config = dict(
    num_hidden_layers=13,
    hidden_size=160,
    qk_norm=False,
    attn_scale=0.125,
    parallel_block=False,
    init_std_o=0.0031,
    optimizer='soap_variant',
    beta2=0.98,
    max_grad_norm=1.0,
    decay_shape='square',
    final_lr_fraction=0.05,
    max_seq_len=512,
    doc_mask=True,
    train_tokens=139300000,
    max_steps=2126,
)
Each number is 128 + 24 x the weight over the matrix's rms, rounded and kept within 0 to 255. Layers, rows and columns count from 0.

# layer 3 MLP down (transposed), 256x160, rms 0.202, rows 81-109, columns 0-79
[[ 89  97 100 109  76  88 113 134 141 140  80  99 113 146 114 151 122 144 138 101 156 136 123 109 176 165 136 183 147 131 119  86 147 120 144 129 126  90 127 112 110 149 107 130 101 120 144 142 137 156 106 163 129 134 132 117 118 128 127 116 117 117  89  82 137 115 125 104 152 109 118 104  99 134 176 184 156 133 170 131]
 [146 122 119 141 126 153 125 136 124 115 128 142 140  95 132 134 117 130 149 137 116  96 123 111 150 145 128 133 131 153 103 126  96 117 147 131 135  88 129 125 104 145 149  99 106 115 171 116 128 170 141 141 158 108 116 135 132 127 104 125 143 127 153 136 181 109 127 121  95 104 110  94 178 119 133 131 122 109 134 146]
 [111  82 133 183 150 157 116 156 112 128 107  93 109 157 130 156 175 128  86 112 114 142 104 122 136 125 114 119 129 169 117 130 112 116 121  90 114 105 147  97 135 132 107 160  89  97 130 168 149 173 123 116 101 109  94 144 113 132 107 136 132 134 123 107 100 105  92 134  95 130 155 128 164 136 143 136 116 142  96 100]
 [ 67 122 116 130 123 138 126 140 140 158 137 129 163 116 113 124 139 143 175 131 139 123 105  95 147  83 137 148  98 143 132 176 111 126 151 120  90 132 116 132 149 139 157 162 154 110 182 146  98 111 130 115 115 177  70 157 129 158 132 122 125 147 176 147  80 168  92 150 108  93 173  90 164 137 119 143 122 154 154 161]
 [104  99 115 124 149 134 140  92 121 122 132 126 143 122  99  78  91 122 128 122 102 178 152 130 137 135 114 132 123 127 133 128 142 149 123 153 143 131 137 131 137 139 119 115 152 130  81  96 136 130 151 140  89 111 130 109 112 116 123 105 129 114 170 148 142 119 122 114 140 120 144 144 142 118 154 121 140 122 130 142]
 [101 122 102 162 121 116 108 129 101 136 135 103 165 136 100 101 135 145  97 147  91 141 134 110 115 158 111 115 131 132 142 164 134 113 120 146 179 135 109 127 158 147 147 107 131 113 118 144 153 127 147 152 119  88  84 152 146 114  89 119  88 115 122  98 120 120 126  99 141 113  81 122 135 117 158 111 187 130 117 107]
 [117 166 122 146 153 174 145 100 118 150 142 123 143 136 145 113 125 109 148 126 156 114  65 109 107 126 159 140 130 102  92 126 136 164 157 161 142 125 166 101 173  86  82 107 142  99 135 158 141 151 149 143 130 139 121 128 119 102 129 140 160 118 113 141 125 184 140 104 109  99 125 145 106 111 149 118 129 142 112 161]
 [114 150 130 101 122 132 144  87 130 135 114 146 121 133 124 113 112 159 112 137 125 134 129 118 136 158 132  89 123 106 157 104 101 162 115 148 122 134 115 170 135 140 116 115 142 106 117 151 129 123 122 132 168  93 133 140 142 128 152 171 117 105 145 150 127 149 176 132 124 130 130 125 144 118 163 122 108 113  91 136]
 [ 89 111 136 119  81 101  93 145 113 122 141 174 131 145 134 143 123  74 139  80 109 107 101  98 146 125 124 109 125 100 153  84  92 122 151 133 115 129 143 108 131 131 119 110 161 143 128 104 158 110 132 128 108 118 134 136 152 106 133 139 128 122 114 147 104 143 153 171 123 132 163 131 146  78 143 142 127 169 137  94]
 [ 73 100 169 170 135 110  99  90 114 152 133 124 117 109  61 125 130 118 141  68 134 145 119 183 166 134 147 130 108 107 120 113 113 120 154  99  99 127 125 130 116 154 158 124  85 120 107 158 122 126 140 149 151 131 125 110 117 165 110 131 164 126 119 116 108 113 115  87 147 122 139 115  97 135 147  92 168 160 144  95]
 [171 131 144 175 109 134 116 108 114 115 112 188 140 116 116 119 155 101 116 143 115 164 131 157  70 124 178 121 177 114  80 154 145 125  92 156 141 115 117 116 142  83 133 168 155 127 158 119 131 121 123 126 112 148 150 120  81 100  95 160  94 145 157 114 154 128 123 141 139  97 125 168 138 155  77 145 125 115  82 140]
 [ 81 171 141 148 112 118 138 117  93 127 106 162 112 133  86 105  85  75 150 157 111 137 121 176 128 113 153 126 171 151 184 126 129 169 109 100 127  99 170 164 147 121 135 110 132 127 175 152 139  66 150 113 109 135 123 124 146 149 122 102 152 152 161 135 156  94 133 109 147 112 122 118 125 100 134 103  98  93 141 157]
 [155 105 155 121 161 142 151 138 116  82  98 119 134 109 103 110 175 134 143  63 143 127 148 130 137  69 150 125 111 106 114 122 125 114  74  79 131 142 142 188 131 125 103 155 110 151 129 101 140  53 156 111 150 170 154 142 136 141 161 144 164 143 123 137  98  92 121  84 115 129 150 118 117 113  96 126 102 136 121 168]
 [106 127 133 127 167 145 126 135 123 125  81 102 144 125 171 111 138  94  87 112 158 131 113 171 142 119 131  99 119 121 133 123 159 117 128  96 176 125 119 125 134 107 150 161 130 102 119 133 114 117 126 139 162  96 165 146 130 131 128 145 138 151 102  94 140 147 148 129 111 123 100 169 103 160 118 146 131 118 151  79]
 [122 135 118 129 133 137 107 138 130 136 128 128 122 139 128 154 130 128 149 120 127 130 155 142  99 105 133 128 115  92 115 104 143 119 105 129 139 174 142 140 126  94 134 102 142 140 120  97 143 144 109 116 139 123 142 106 110 144 144 112 117 144 119  91 112 115 153 146 113 116 125 112 133 122 126 137 124 133 130 186]
 [118 163 102 127 152 131 167 122 150 112  99 154  78 150 140 153 130 129 136 165 129 140 160 151 107 119  90  93 108 144 142 143 155 134 143 145 147 164 106 125 123 137 106 103 120 130 132 127 101 121 166 152 121 105  93 134 163 129 144 103  71 148 161 107 129 156 107 139 115 125  90 121 125  91 138 139 138 118 165 185]
 [133 105  98 155  79 146 127 146  86 129 160 143 123 114 113 152 108 134  88 143 140 146 145 111 108 123 118 149 133 121 155 149 132 137  95 144 149 170  89 140 107 143  91  91 169 162 133 154 128  93  60 158 109 135 170 115 138  61 167 121 143 135 124 103  94 130 137 163 154 136 146 118 154 104 135 184 114 146 108 139]
 [123 151  74  98 103 117 173  66 131  82 148 152 156  78 136 126 140 193 107 121 152  79 106 102 201 140 111 107 165 148 125 136 146 140  91 164 117 110 162 185 139 101 164 122  66 122 146 141 175 158 157 131 147 132 107 159 147 164 126 116 141 140 137 144 137 181 136  84 131 148 139 102 148 127 125 165 116 134 161 187]
 [106 117 142 172 123  98 138 101 143 115 112 129 168 140 110 177 130 105 119 157 112 104 118 144 157 118 146 120 168 112 162 151 116 138 129 150 133  81  96 129 108  91 115 130 149 151 154 178  76 157  80 148 132 129 104 118 123  99 102 148 170 144 104 136 174 158  84 136 124 104 129 124 173 108 163 146 112 141 119 103]
 [133 115  82 160 144 120  81 122 152 156 140 109 102 114  93  94 126 179 134 120 117  97  94 148  93 140 107 158 168 131 117 142 130 141 136 145 153 146 141 195 163 133 112 145 124 139  98 131 158 117 106 154 164 142 129 121 151 156 127 138 104 131 154  73 143 168 141 122 126 124  84 136 142 146 120 146 132 122 163 154]
 [136 102 125 119  99 125 126 105 124 109 122 139 131 125 135 128 149 150 129 122 121 127 165 158 121 143 134 129 121 103 140 132 131 137 135 108 114 140 130 108 135 111 116 124 115 118 139 105  92 135 144 138  99 150 106 111 136 104 143 144 143 138 110  98 122 144 117 164 125  81  92 141 124 117 107 107 140 104 121 113]
 [146 127 154 124 123  76 116 143  85 148  87 101 135 119 154 159 166 150 125 130 106 163 130 110 182 148 139 106 132 140 116  77 124 146 177 127 117 131 105 122 142  98 149 107 137  99 137  98  91 136 154 149 137 134 120 130 102 124 100 121 146  81 155 126 144 150 139 143  87 132 116 102 162 115 156 122 135 156 117 135]
 [111 135 100 125 103  68 118 120 158 143 101 140  87 115 105 144 105 173 120 119 158 150 121  76 148  99 165 140  92 166 106 137 148 101  73 111 124 116 121 135 128  99 140 145  77 142 124 142  94 150 109 151 162 114 141 129 136 169 116 150 151 108 126  95 145  73 143 125 147 120 134  86 171  89 135  99 131 131  91  93]
 [159  96 127 127 115 185 133 124  80 111 127 129 157 118 148 124 127 104 117 152 131 165 169 143 141 133 113 128 130 133 158 112 148 112 102 123 151 133 116 113 107 102 111  79 104 147 109 166  89 113 150 130  82 120 108 136 148 134 151 112 160  71 143 123 108 153 100 134 124 109 166 147 132 150 146 134  96 123  90  99]
 [121 140 138 175 125 157 145 128 141 172 128 143 175 164 139 144 123 120 100 152  83 146 144 109 130 131  84 143 147 104  91 154 163 114 108 141 216 163  65 102  92 104 211  86 182 141 135 160  84 126 139 122 106 144 153 127 132 155 110 101 156  98 109 160 112 107  73 130  86 135 106 135 155 132 122 110 150 154 132 157]
 [155 210  78 136 117 133 100 145 119 108 102 184 152 111 156 157 139 109 158 126  91  97 124 177 163  98 132  65 180 124 124 128 146 183 164 132 110  53 192 156 107 107 104 128 130 108 130 127 150  86 117  57 100 114  82  70 137 143 130 120 161 173 156 153  75 113 111 113  76 215 101 103  64 122 187 118 148 149 143 115]
 [126 112 122 145 150 151 148 137 138 131 152  99 140 125  99 106 156 116  90  95 139 141 133 145 147  94 162 172 108 118 140 135 105 124 166 163 115 128 144 117 113 133 122 120 117 124  95 169 130  75 107 137  93 110 144 139 139 114 144 130 110 123 160 108 151 169 134 113 164 114 151 163 135 171 137 199  82 125 139  80]
 [ 94 147  81 114 143 143 144 165 145  98 120 145 158 178 110 166 146 174 131 169 103 116 148 125 156 150  71 156 121 145  90 142 130 135 140 149 141 124 108 142  99  78 157 153  92 135 168 135 156 110 121  95 132 103 115 114 167 119 106 111 193 111 152 108 100 156 179 133 105 108 153 110 152 104 188 132  89 136 115 139]
 [ 92 119 114 129 149 168 113 129 145 160 137 124 111 113 101 105 129 117 130 148 130 107 137 143 149 129 144 124 110  96 119 141 125 158  99 123 112 128 130 130 132 127 116  83 115 120 118 163 152 133 131 146  89 147 145 121 102 155 122  76 143 127 140 139 172 134 168 133 144 131 107 122 142 172 155 140 151 135 126 133]]
# layer 3 MLP gate, 256x160, rms 0.22, rows 82-109, columns 0-79
[[106 135 121 127 152 128 113 144 113 126 144 136 107 143 110 133 149  94 131 127 140  96 128 100 119 142 135 125 128 138 140 151  87 107 110 142 151 145 134 135 147 155 138 119 105 142 112 116 110 127 132 135  96 163 112 133 108 117 124 144 138 155 121 141 156 136 116 115 128 137 139  70 117 137 108 129 135 113 124 126]
 [143 123 163 142 130 106 164 155 147 122 121 148 152 135 122 106 162 104 145 144 146 134 155  98 168 136 122 126 118 129 135 111 143 101 156 116 128 109 139 166 110 153 119 138 146 131  94 119 155 116 160 147 177 116 132 113 121 138 125 116 151 168 124 135 148 134 102 104 107 120 129 131 115 145 100  98 137 107 105 139]
 [110  84 141 111 125 134 161 158 130 161  92 151  97 115 129 132 133 169  69 147  91 121 122  90 139 145 125 149 125 148 111 205 160 136 157  89  76 104 141 130 150 163 202 157 125  74 143 105 172 126 119 135 154 107  65 206 111  75 128 124 165  87 183 151  92 119  91 140 104 159 167  97 121 146 145 126 126 154 134 137]
 [119 122 145  90 147 127 111 128 155  95 119 129 138 148 138 138 160  98 160 163 124 108  60 136 139 146 145 130  82 137 127 127 130 104 132 138 133 145  97 159 132  98 125 139 101 121 131 156 129 147 129 152 133 141 143 131 106 140  93 129 136 144 143 131 135 135 135 144 126 124 124 150 126 126 147 156 110  92 109 125]
 [140 142 109 131 121 123 156 104  94 108 140  95 148  85 109 158 127 147 137 106 109 154 136  97 118 115  93  86 154 154 120 163 160  89 139 120 127 117 112 133  90  87 131 158 148 135 107 125 159 104 103 102 136 139  90 184 132 124 103 136 128 149 127 142 108 116 135 136 120 122 137 148 111 116 107 169 127 135 145 146]
 [132 157 143 111 104 139 124 185 110  79 123 139 133 121 104 135 132 158 135 104 122 117 183 157 162 150 159 118 101 166 149 117 124 127 152 134 136 158 145 145 117 149 127 143 174 136 143 140  98 153 140 126 133 130 118  98  92 120 114 123  93 144 167 133 150 123  95  95 183 125 104 144 105 148 149 115 150 119 150 177]
 [ 82 168 121 108 142 133 115 126 136 156 114 117  90 132 114 119 104 127 176 107 151 112 134 138  94 105 119 122 139 160 137 140 129 123 136 130 127 108 119 147 109 154 159 139 127 119  99 123  97 112 141  87 144 116 114  99  70 120  94 148 122 113 140  85 112 121 113 137 110 123 101 120 112 156 125 112 188  87 103 159]
 [106 145 121 122 168 133 131 163 121 107 123 174  95 135 142 165 124  84 111 137 178 116 135 101 165 160  86 130  64 166 149 172 103 103 106  77 152 111  94 131 141 103 137 117 150 161  87 158 123 171 117 138 126 147 115 101 177 105 149 124 162 147 136  94 142 112 146 131 121 128 114  70  95 163 136 142 148 133 140 131]
 [ 91 137 130 116 118 136 176 161  80 105 157 173 131 158 158 157 151 164 108  88 132 132 180 110  83  98 162 185 150  94 173 115 130  98 120  75 145 137 161 110 100 105 117  97 127 125 122  95 122 167 133 105 110 150 131 159 196  91 141 150 129 115 112 129 143 172  77 129 126 121 115 119 149 113 152 128 122 132 182  97]
 [ 90  75  90 162 107 132 114  91  78 107 126 114 117 137 122 140 181 120 122  84 111 140 127  82 134 100  95 146 133 107 154 172 148 123  92 147 164 166 160 150 102 157 110 174 128  78 100  90  97  88 128 101 137 123 123 134  96 106 103 105 142 125  87 135 162 131  97 114 175 136 111 154 113 124 145  56 155 142 135 128]
 [ 82 143 111 138  85 142 119  71 105 130 142 165 157 155 117  59 108  98 120  97 120 179 139 155 167  63 120 141 141 109 148 167 113 122 100 153 116 122 153 149 121 104 175 113 118 120 136 102 109  84 132 142 176 143 121  96 126 150  99 153 129 139 117 141 134 153 148  96 103 116  90 124 136 116 118 104 128 107  91 135]
 [156 136 104 154 160 140  94 133 121  95 142 109  90 149 113 130 115 144 118 125 131 152 130 113 134 126 107 128  94 109 115 143 117  90  95 154 121 135 123 147 145 128 155 169 152 115 130 112 113 123 120 130 145 148 114  92  94 160 152  93 139 141 128 104 106  80 121 111 121  93  99  75 136 152 153 169 100 145  86 109]
 [114 143 134 110 127 112  75 124 117 127 147 133 126 177 148 169 165 132  69 117 137 134 105 112 136 111 128 115 141 167 165 133 125 143 100 125 152 133  68 120 120 126 153 110 122 142 162 137 109 151  96 143 145 119 112 105 120 118 128 116 100 136 179 117 126 114 120 119 116 106 129 138 103 154 141 138 154 114 109 164]
 [147 128 150 130 116 129 126 117 149 100 118 143 138 140 137 129 136 112 123 124 147 135 149 134 130 118 145 132 126 130 124 125 124 127 119 118  95 105  98 129 125 122 137 123 126 116 132 126 108  93 107 115 149 144 147 155 143 131 112 108 113 128 140 144 104 127 106 149 142 118 129 120 128 129 124 143 123  99 148 129]
 [123 159 143 138 131 151 153 125 100 112  84 162 153 121  60 108 135 129 132 117 113 145 121 126  78 102 120 113  92 120 102 153 126 108 165 143 150 147 145 165 139  96 167 107 111 125 109  90 106 144 120 108 134 118 134 172 144 145 153 130 128 155  71 129  97 134 103 158 109 100 128 113 103 149 135 153 170 122 147 177]
 [162  94  93 129 124 102 130 113 135 111 142 139  97 118 129 149 133 117 138 134 172 118 122 132 142 134  95  86 114 154 145 123 123 107 101 107 124 161 107 107 140 127 110 101 160 126 182 137 113 121 141 173 105 128 117 152 149 140 121 117 118 154 102 109 114 104 119 150 142 154 119 149 117 101 146 116  89 131 122 114]
 [145 112 152 126 126 100  98 168 129 179 145 121  96 130 150 173 166 120 129 136 178 148 149 141  80 124 126 122 158 115 134 116 107 124 161 102 148 121 133 122  99 111 161 127 115 120 144 134 125 131 133 145 113 123 130 142 126  88 122 101  98 144 105 119 128 109 136 137 143 147 105 116 124 139 125  97 130 107 110 121]
 [160  85 168 105 171 114 153 124 112 134 125 161 128 144 133 154 128 144 155  98 148 148 101 110 152  83 124 149 160 126 141  91 144 185 132 134 111 167 111 113 135  84 131 149 142 105 126 126 120 107 110 138 124 114 112 108 147 177  92  88 140 122 139 128 112 130  97 103 123 107 109  94  84 145 150 148 103 145 118  86]
 [118 128 132 115 101 125 151 124  93  81 155 148 111 131 114 102 177 117 129  96 125 160 126 145 157 108 114 116 146 100 140 143 116 147  78 132 109 123 112  80 109 140 120 121  70 126 142 176 158 154 155 125 148 147 129 132 143  91 160 110 133 146 105 155 111 139  98 116 105 122 108 143 101 157 121 163 116 148 173 149]
 [114 138  98 130 119 123 147 151 137 112  90 127 175 112 109 133 146 167 142 116 126 154 177 143 109 137 119 138 134 107 191 123 111 114 116 148  94 148 143 121 114 163 134 136 155 137 118 101 132 128 163 133 158  79  90 146 134 141 135 118 141 176 113 140  94 167 125 123 121 172 146 115 117 144 116  95 120 120 134 157]
 [ 94  81 143 134  72 164 139 144 147 119  98 139 144 114 123 127 154 108 120 110 168 138 132 123 136  63 118 107 107 130 125 147 144 101 123 139  92 121 141 141 121 161 108 104 113 117 109 143 166 133 162 136  95 124 130 156 142  91 145 111 111 144  75 102 123 118 126 120 123 141 102 159 139  96  96 109  90 134  81 133]
 [124 105 145  87 137 123 125 135 113 122 117 147 164 154 104 179 111 124 125 159 139 121 115  96  83 137 132 135  64 145 115 135 103 136 121 151 148 130 143 154  92 131 132 119 140 151 148 120 115 129 122 127 148 106 117 142 123 131 115  96 109 122 108 130 121 120 117 118 158 163 124 118 143 121 114 109 137  91 135 118]
 [161 146 125 100 127 157 106 153 129 133 140 139 120 113 105 143 165 124 126 130 136 115 110 115 139 105 122 120  75  96 125 155 125 113 104 161 140 147 111 158 110 171 175 139 119 137 117 131 101 127 109 134 138 128 143 116 147 134 113  99 126 119 143 132 133  91 143 117 103 130 110 147 158 116 161 124 118 164 116 105]
 [115 129 148  89 174 126 152 117 161 111 121 139 103  84  94 149 141 128 139 143 127 127  85 122 153 129 117 134 107 105  90 136 103 126 141 108 162 109 170  68 102 177 157 133 134 157 156 137 108 132 159 109 176 103  96  97 134 165 102 154 139 129 162 142 165 119 123 153 153 126 124 104  87 159 138 155 132 158 155 114]
 [214 126  59 169 118 132 155  80 149 184 110 152 157 150 174 148 172 119  92 159 154  79 122 177 171 163 103  94 187 105 106 115 128 144 147 168 135 183 131 154 135 154 148 132 122 132 130 129 145 114 192 195  94 113  80  58 139  91 151 113  36 174 132 116 132 167 148 136 129 103 137  84 115 132 105 157 102  96 134 137]
 [113 115 104 103 154 104 143 138 171 147  61  96 118 119 134 128 129 117 151 111 185 110 125 122 138 108 128  77 141 153 142 116  99 131 128 110 132 143 131 128 162 120 161 145 113  93 142 108 118 131 160 156 137 121 143 104 159 129 158 136  96 161 139 115 119 108 119 162 151 128 170  75 104  91 183 112 144 133  76 119]
 [132 141 154 130 144  85 130  90 146 138 140 102 100 107 146  99 131 120  61 137 106 127 118 120 130 121 110  99 110 115 111 147 147 119 139 113 158 154 123  92  86 169 176  95 121 187  55 160  91 128 154 112 145 113 142 114 151  88 113 101  91 127 151 108 107 104 118 176 139 150 151 118 178  93  94 203  97 128 126  92]
 [127 125 120 126 102 118 125 108 145 120 147 118 108 141 158 128 151 120 139 133 126  89 108 115 142 101 149 139  84 129 136 142 129 137 114 144 112 145 120 169 146 124 105 161 132 139 136 171 116 134 175  91 108 122 119  92 121 162 145 141  87 144 127 123  96 150 139 123 149 104 105  86 107 111 137 121 124 153 115 141]]
# layer 3 MLP up, 256x160, rms 0.212, rows 82-109, columns 0-79
[[ 92 154 125 119 164 127 118 120 120 103 121 122 133 154  82 119 141 145 126 134 152 145 133 143 135 121 114 124 121 120 136 126 113 144 120 131 153 113 132 162  89 117 129 137 149 117 144 129 133 131 137 124 153 126 127 119 138 112 161 105 113 140 140 141 149 121 109 122 117 105 139 141 135  90 110 132 133 130 111 123]
 [124 127 108 150 123 133 112 100  97 124 114 138 115 143 149 146 144 147  97 129 135  87 118 106 141 144 102 150 150 121 149 151 111  94 105 126 130 157 116  86 118 125 117 117 112 136 162 152 125 147 154 124 123 102 128 136  81 152  99 132 105 100 105 103 114 123  70 117 157 132 144 123 122 129 141 124 119 144 141 103]
 [121 121 125 143 132 128 197 109 145 142 149 177  78 113 153  70 130 126 142  86  77 109  89 109  97 120 112 108 103  94 114 155 118 148 116  91 112 157  73  84 121 145 141 151 144 114 175 139 109 134 109 134 117 150 114 159 116 112 106 116 152 131 212 142 148 111 133 145 102 125 157  92 171 112 120 151 121 185 147 121]
 [126 121 113 129 159 106 117 128 134  92 127 108 113 111 119 133  98 133 118 124 114 129 125 129 147  94 157 152 140 126 139 131 110 129 136 139 125 120 107 137 135 117 106  99 140 133 153 126 125 172 146 133 158 105 109 154 102 143 126 154 134 133 167 150  97 106 110 156 122 107 153 142 109 118 135 156 125 131 123 120]
 [131 156 158  95 142 125 106 152 105 171 101 132 138 174 114 102 117  97 140 118 144 106  90 162 120 139 142 154 129 124 125 140 125 127 120 158 143 114 150 117 159 164 158 154 131 100 119 145 113 130 114 145 122  95 134 112 162 116 171 153 135 132 122 106 161 124  89 107 109 135 134 115 110 148 149  96 104 132 100 156]
 [123 141 143  93 110 132 127 169 109 118 144 132 127 100 111 136 121 148 152 124 115  90 186 157 154 155 159 135 115 138 132 129 106 128 120 115 113 144 149 134 124 142 115 120 146 101 117 126 138 131 111 112 152 116 119 127  90 142 141 119 138 137 138 140 142 172  94 127 169 146 120 158 120 164 116 110 130 113 142 118]
 [130 121 117 119 138 141 140 150 101 147 105 114 105 129 112 110 146 161 124 116 134 105 135 106 130 149  94 127 141 133 179 102 130 121 141 156 176 115 134 149 111 105 118 132 189 111 109 111 179 152 124 121  95 125 141 133 106 141 166 140 146 105 127 123 116 141 116 121  90 152 107 109 143  71 116 125 110 151 157 175]
 [107 143 112 116 120 117 118 119 115 147 131 142  85 125 151 151 120  83 106 148 160 121 121 107 181 153 127 140 134 133 115 129 101 131 115 125 130 134 131 116 133 112 141 147 134 114 156 171 154 207 109 138 134 155 125  77 173  69 152  90 134 134 159 106 116 127 148 149 147 134 109  88  81 161 147 126 104 135 128 139]
 [129 166 135  91 131 178 155 106 153 154 102  87 117 103 132 112 128  82 138 164 125 112 121 124 151 116 145 153 116 136 123 107  90 125 120 134 141  87 128 164 164 113 113 146 118 111  83 131 164 128 115 141 124 151  72 113 125 146 117 151 107 167 105 133 139 119 156 162  92 125 113 100 103 150  94 118 130 115 106 162]
 [165 153 125 121 191  96 145 137 116  68 139 117 114 129 112 110  93 142  73  83 143 151 100 154 118 138 129 138 130  76 150 139 138 120 144 182 114 105 122  93 181  83 127 101 107 136 129 165 157 111 116 127 155 144 176 123 120 135 150 151 135  82 179 118  91 111 146 101 113 137 138 110  94 147 116 139  84 111 121 110]
 [171 126 162 128 165 127 143 139 116 136 108 141  88 115 129 130 121 111 117 142 114 143 173  88 153 135 168 108 142 109 127 138  93 166 137 133  64 118 150 167  91 158 167 147 116  83 121 132 158 132 149  95 136 149 134 141 126 161 108 149 144 119 102 124 119 155 126 143 142 146 137 140 122 100 115  56  99 159 118 138]
 [ 99 115 145 170 138 141 125 143 142 113 168 111 113 118 113 142 123 106 111 150 151 165 116 127 102  87 103 115 141  89 143 104 123 117 112 170 133 110 172 171 132 116 174 155 134 126  96 114  91 120 137 120 118 143 148 126 105 181 118 143 133  93 109 107  98 145 105 136 116 138 132  97 175 129 103  97 138 146 127 117]
 [125 155 129 113 150 124 116  89 130 111  91 125 138 140 170 137 135 128 118 157 120 154 122 115 165 146 136 127 170 147 170 141 119 155 114  95 113 139 140 128 107  90 143 126 156 107 145 150 108 114 112 158 130 130 108 141 135 134  99 144 127 124 111 142 147 129  71 121 161 130 139 152 140 158 149 127 130 116 137 141]
 [108 139  93 112 144 114 114 124 165  96 131  99 130 129 130 115 147 135 115 135 125 131 138 144 115 125 113 132 119 106 152 131 107 117 114 146 135 110 154 145 150 138 118 112 168 130 127 147 123 120 135 132 130 152 106 132 122 126 151 144 139 127 136 132 145 121 108 156 114 129 116 130 140 132 116 128 130 148 142 156]
 [126 135 122  97 122 121 130 104 174 122 136 133 120 135 153 120 160 119 170 123 122  59 163 105 123 131 130 137 147 103 148 151  93 170 129 127 103 149 125 118 103 108 127 123 141 110 158 168 184 161 132 130 154  91 112 121  98 103 101 119  94 141 163 159 106  98 153 108 152 140 109 152 116 138 144 104  77 112 141 134]
 [142 135 148 137 140 129  98  79  98 127 141  95  94  56 113 116 153 143 102 147 129 146 162 122 104 137  83 136 119 163 134 142 159  99  84 157 190 131 136 142 135  77 119 122 127 116 132 126 177 145 131 137 156 144 120 127 147 115 153  98 145 125 125 147 130 102  67 151 143 120 149 164 159 131  94 136 119 143 164 112]
 [ 87 135 119 115 150 148 163  84 145  95 128 127 161 135  94 108  71 122  81 115  84  98 103 120 175 135 148 121 121 183 129 117 105 139 127 136 116 141 150 122 140 138 120 154 180 121 117 130 139  97 153 133 131 116 127 118 134 129 106 140 150 155 114 147 157 173 108 144 111 120 117  95 113 107 130 127 149 147 139 129]
 [112 116 157 130 187 159  93 103 121  96 135 106 124 119 153 155 162 155 115 169  81 154 126 167 158 143 129 133 133 130 124 111 106 106 131 131 136 131 148 129 126 150 118 153 129 149 108 158 107 122 137 164 128 121 132  65 143 126 148 136 110 112 129 123 168 121 142 127 176  80 119 141 127  93 163 144 166 143 139  97]
 [157 128  84 117 154 140  92 131 150 159  83 112 134 105 111 154 111 145 140 133 128 126 143 141 123 155  95 108 151 146 145 100 118 131 139 106 135 140 145 128 177 123 131 141 145 114 126 102 120 107  96 128 133 109 146 168 145 158 125 146 115 123 118 135 125 150 135 112 155 123 154 127 130  89 178  93 161 119 150  80]
 [159 137 117 113 166 139 131 117 138 104 146 106 142 123 155 128 104 106 144 148 115 114 138 158 123 157 172  83 138 156 143 118  96  88 123 125 111 138 141 110 141 114 124 116 126 139 109 120 147 107 139 128  95 136 157  81 122  90 127 129 140 129 137 131 132  84 105 164 101 155 108 133 177 135 144 111 127 104  95 136]
 [132 142 107 110 120  88 130 108 118 102 144 127 154 173 130 156 132 158 165 139 105 140  88 114 112 173 154 145 108 118 125 113 112 131 158  96 175 107 103 127 142  74 159 121 138 131 139 137  79 136  96 116 109 130 136 117 105 164 120 133 122 132 163 131 147 134  85 113 122 126 123 137 130 150 135 175 181 130 153 102]
 [132 145 154  93 110 129  87 131 143 152 116 141 136 121 128 113  84 128 104 147 139 116 144 152 138 112 134 111 145 119 117 136 129  94 127 137 106 127 128  99 131 124 115 163 127 113 120 139 122 112 108 138 132 102  96 126 139 134 106 152 122 138 110  90 135 105 125 154  80 120 142 108 115  84 138 130 141 144 101 120]
 [128 176 147 168 140 130 124 157  94  97 146 102 140 127 112 134 160 121 149 153 141 117 147 120 127 156 147 138 126 119 160 154 127 129  98 114 144 150 140 128 123 141 158 135 135 116  84 115 112 155 110 117 144  87 132 146 158 153 109 115 116 150 129 129 134 152 148  91 113  71 134 140 123 154 165 107 118 143 135  89]
 [ 97 115 114 175 119  85 114 139 115 146 134 107 139 153 113  78 119 132  95  91 103 122 141 122 140 124 154 119 139 133  81 113 137 132 124 136 102 159 131 157 143 133 135 139 130  83 110  89 147 109  82 107  83 140 130 107 105 141 121 151 160 104 125 128 137 114  87 117  95 156 133 142 128 108 138 148 120  98 117 131]
 [139 112 105 163 114 216 112  57 173 150  84 125  92 129 187 159 149 110 148 172 112 122  84 125 200 120 141 155  57 105 140 167 182 158 150 107 112 113 104 104 135  45 173  58 162 127 103 141  56  89  84 157  62 166  63 116 148 138 102  73 159 156 151  94 151 168 140 130 185 156 105 186 141 134 151 177 162  81 139 160]
 [129 152 128 116 121 160 176 136 141 112 130 115 142 161 104 129 114 144 132 113 158 114 120 128 130 124 119  96 110  92 146 114 106 145 145 169 139 152 142 135 108 146  92 106 107 123 120 173 113 124 108 135 130  76 154 143 120 123 124  86  88  98 160 140 158 144 152 118 145  98 157 159 128 165 184 129 136 135 147  89]
 [124 118 110 139 106 162 125 150 133 176 124 129 184 115  59  95 132 144 164 189 154 120 145 156 131 111 182 103 162 165 139  99 148 160 130 173  84 133 122 174 122 110 101 136 137 108 163 131 211 154 113 152  98 109 117 160  57 176 142 159 171 107 134 131 103 180 142 131 123 120  96 150 134 147 139  84 134 134 119 158]
 [108 115 136 131  92 104 128 125 150 147 107 121 115 128 128 115 145 108  87 129 145 101 115 131 153 109 138 148 131 117 155 111  97 136 118 117 127 119 163 128 110 117 125 109 124 133 107 148 130 156 113 123 117 137 126 115 100 125 135 148 149 157 159 134 105 164 138 122  94 116 132  94  99 135 122 116 117 132 124 128]]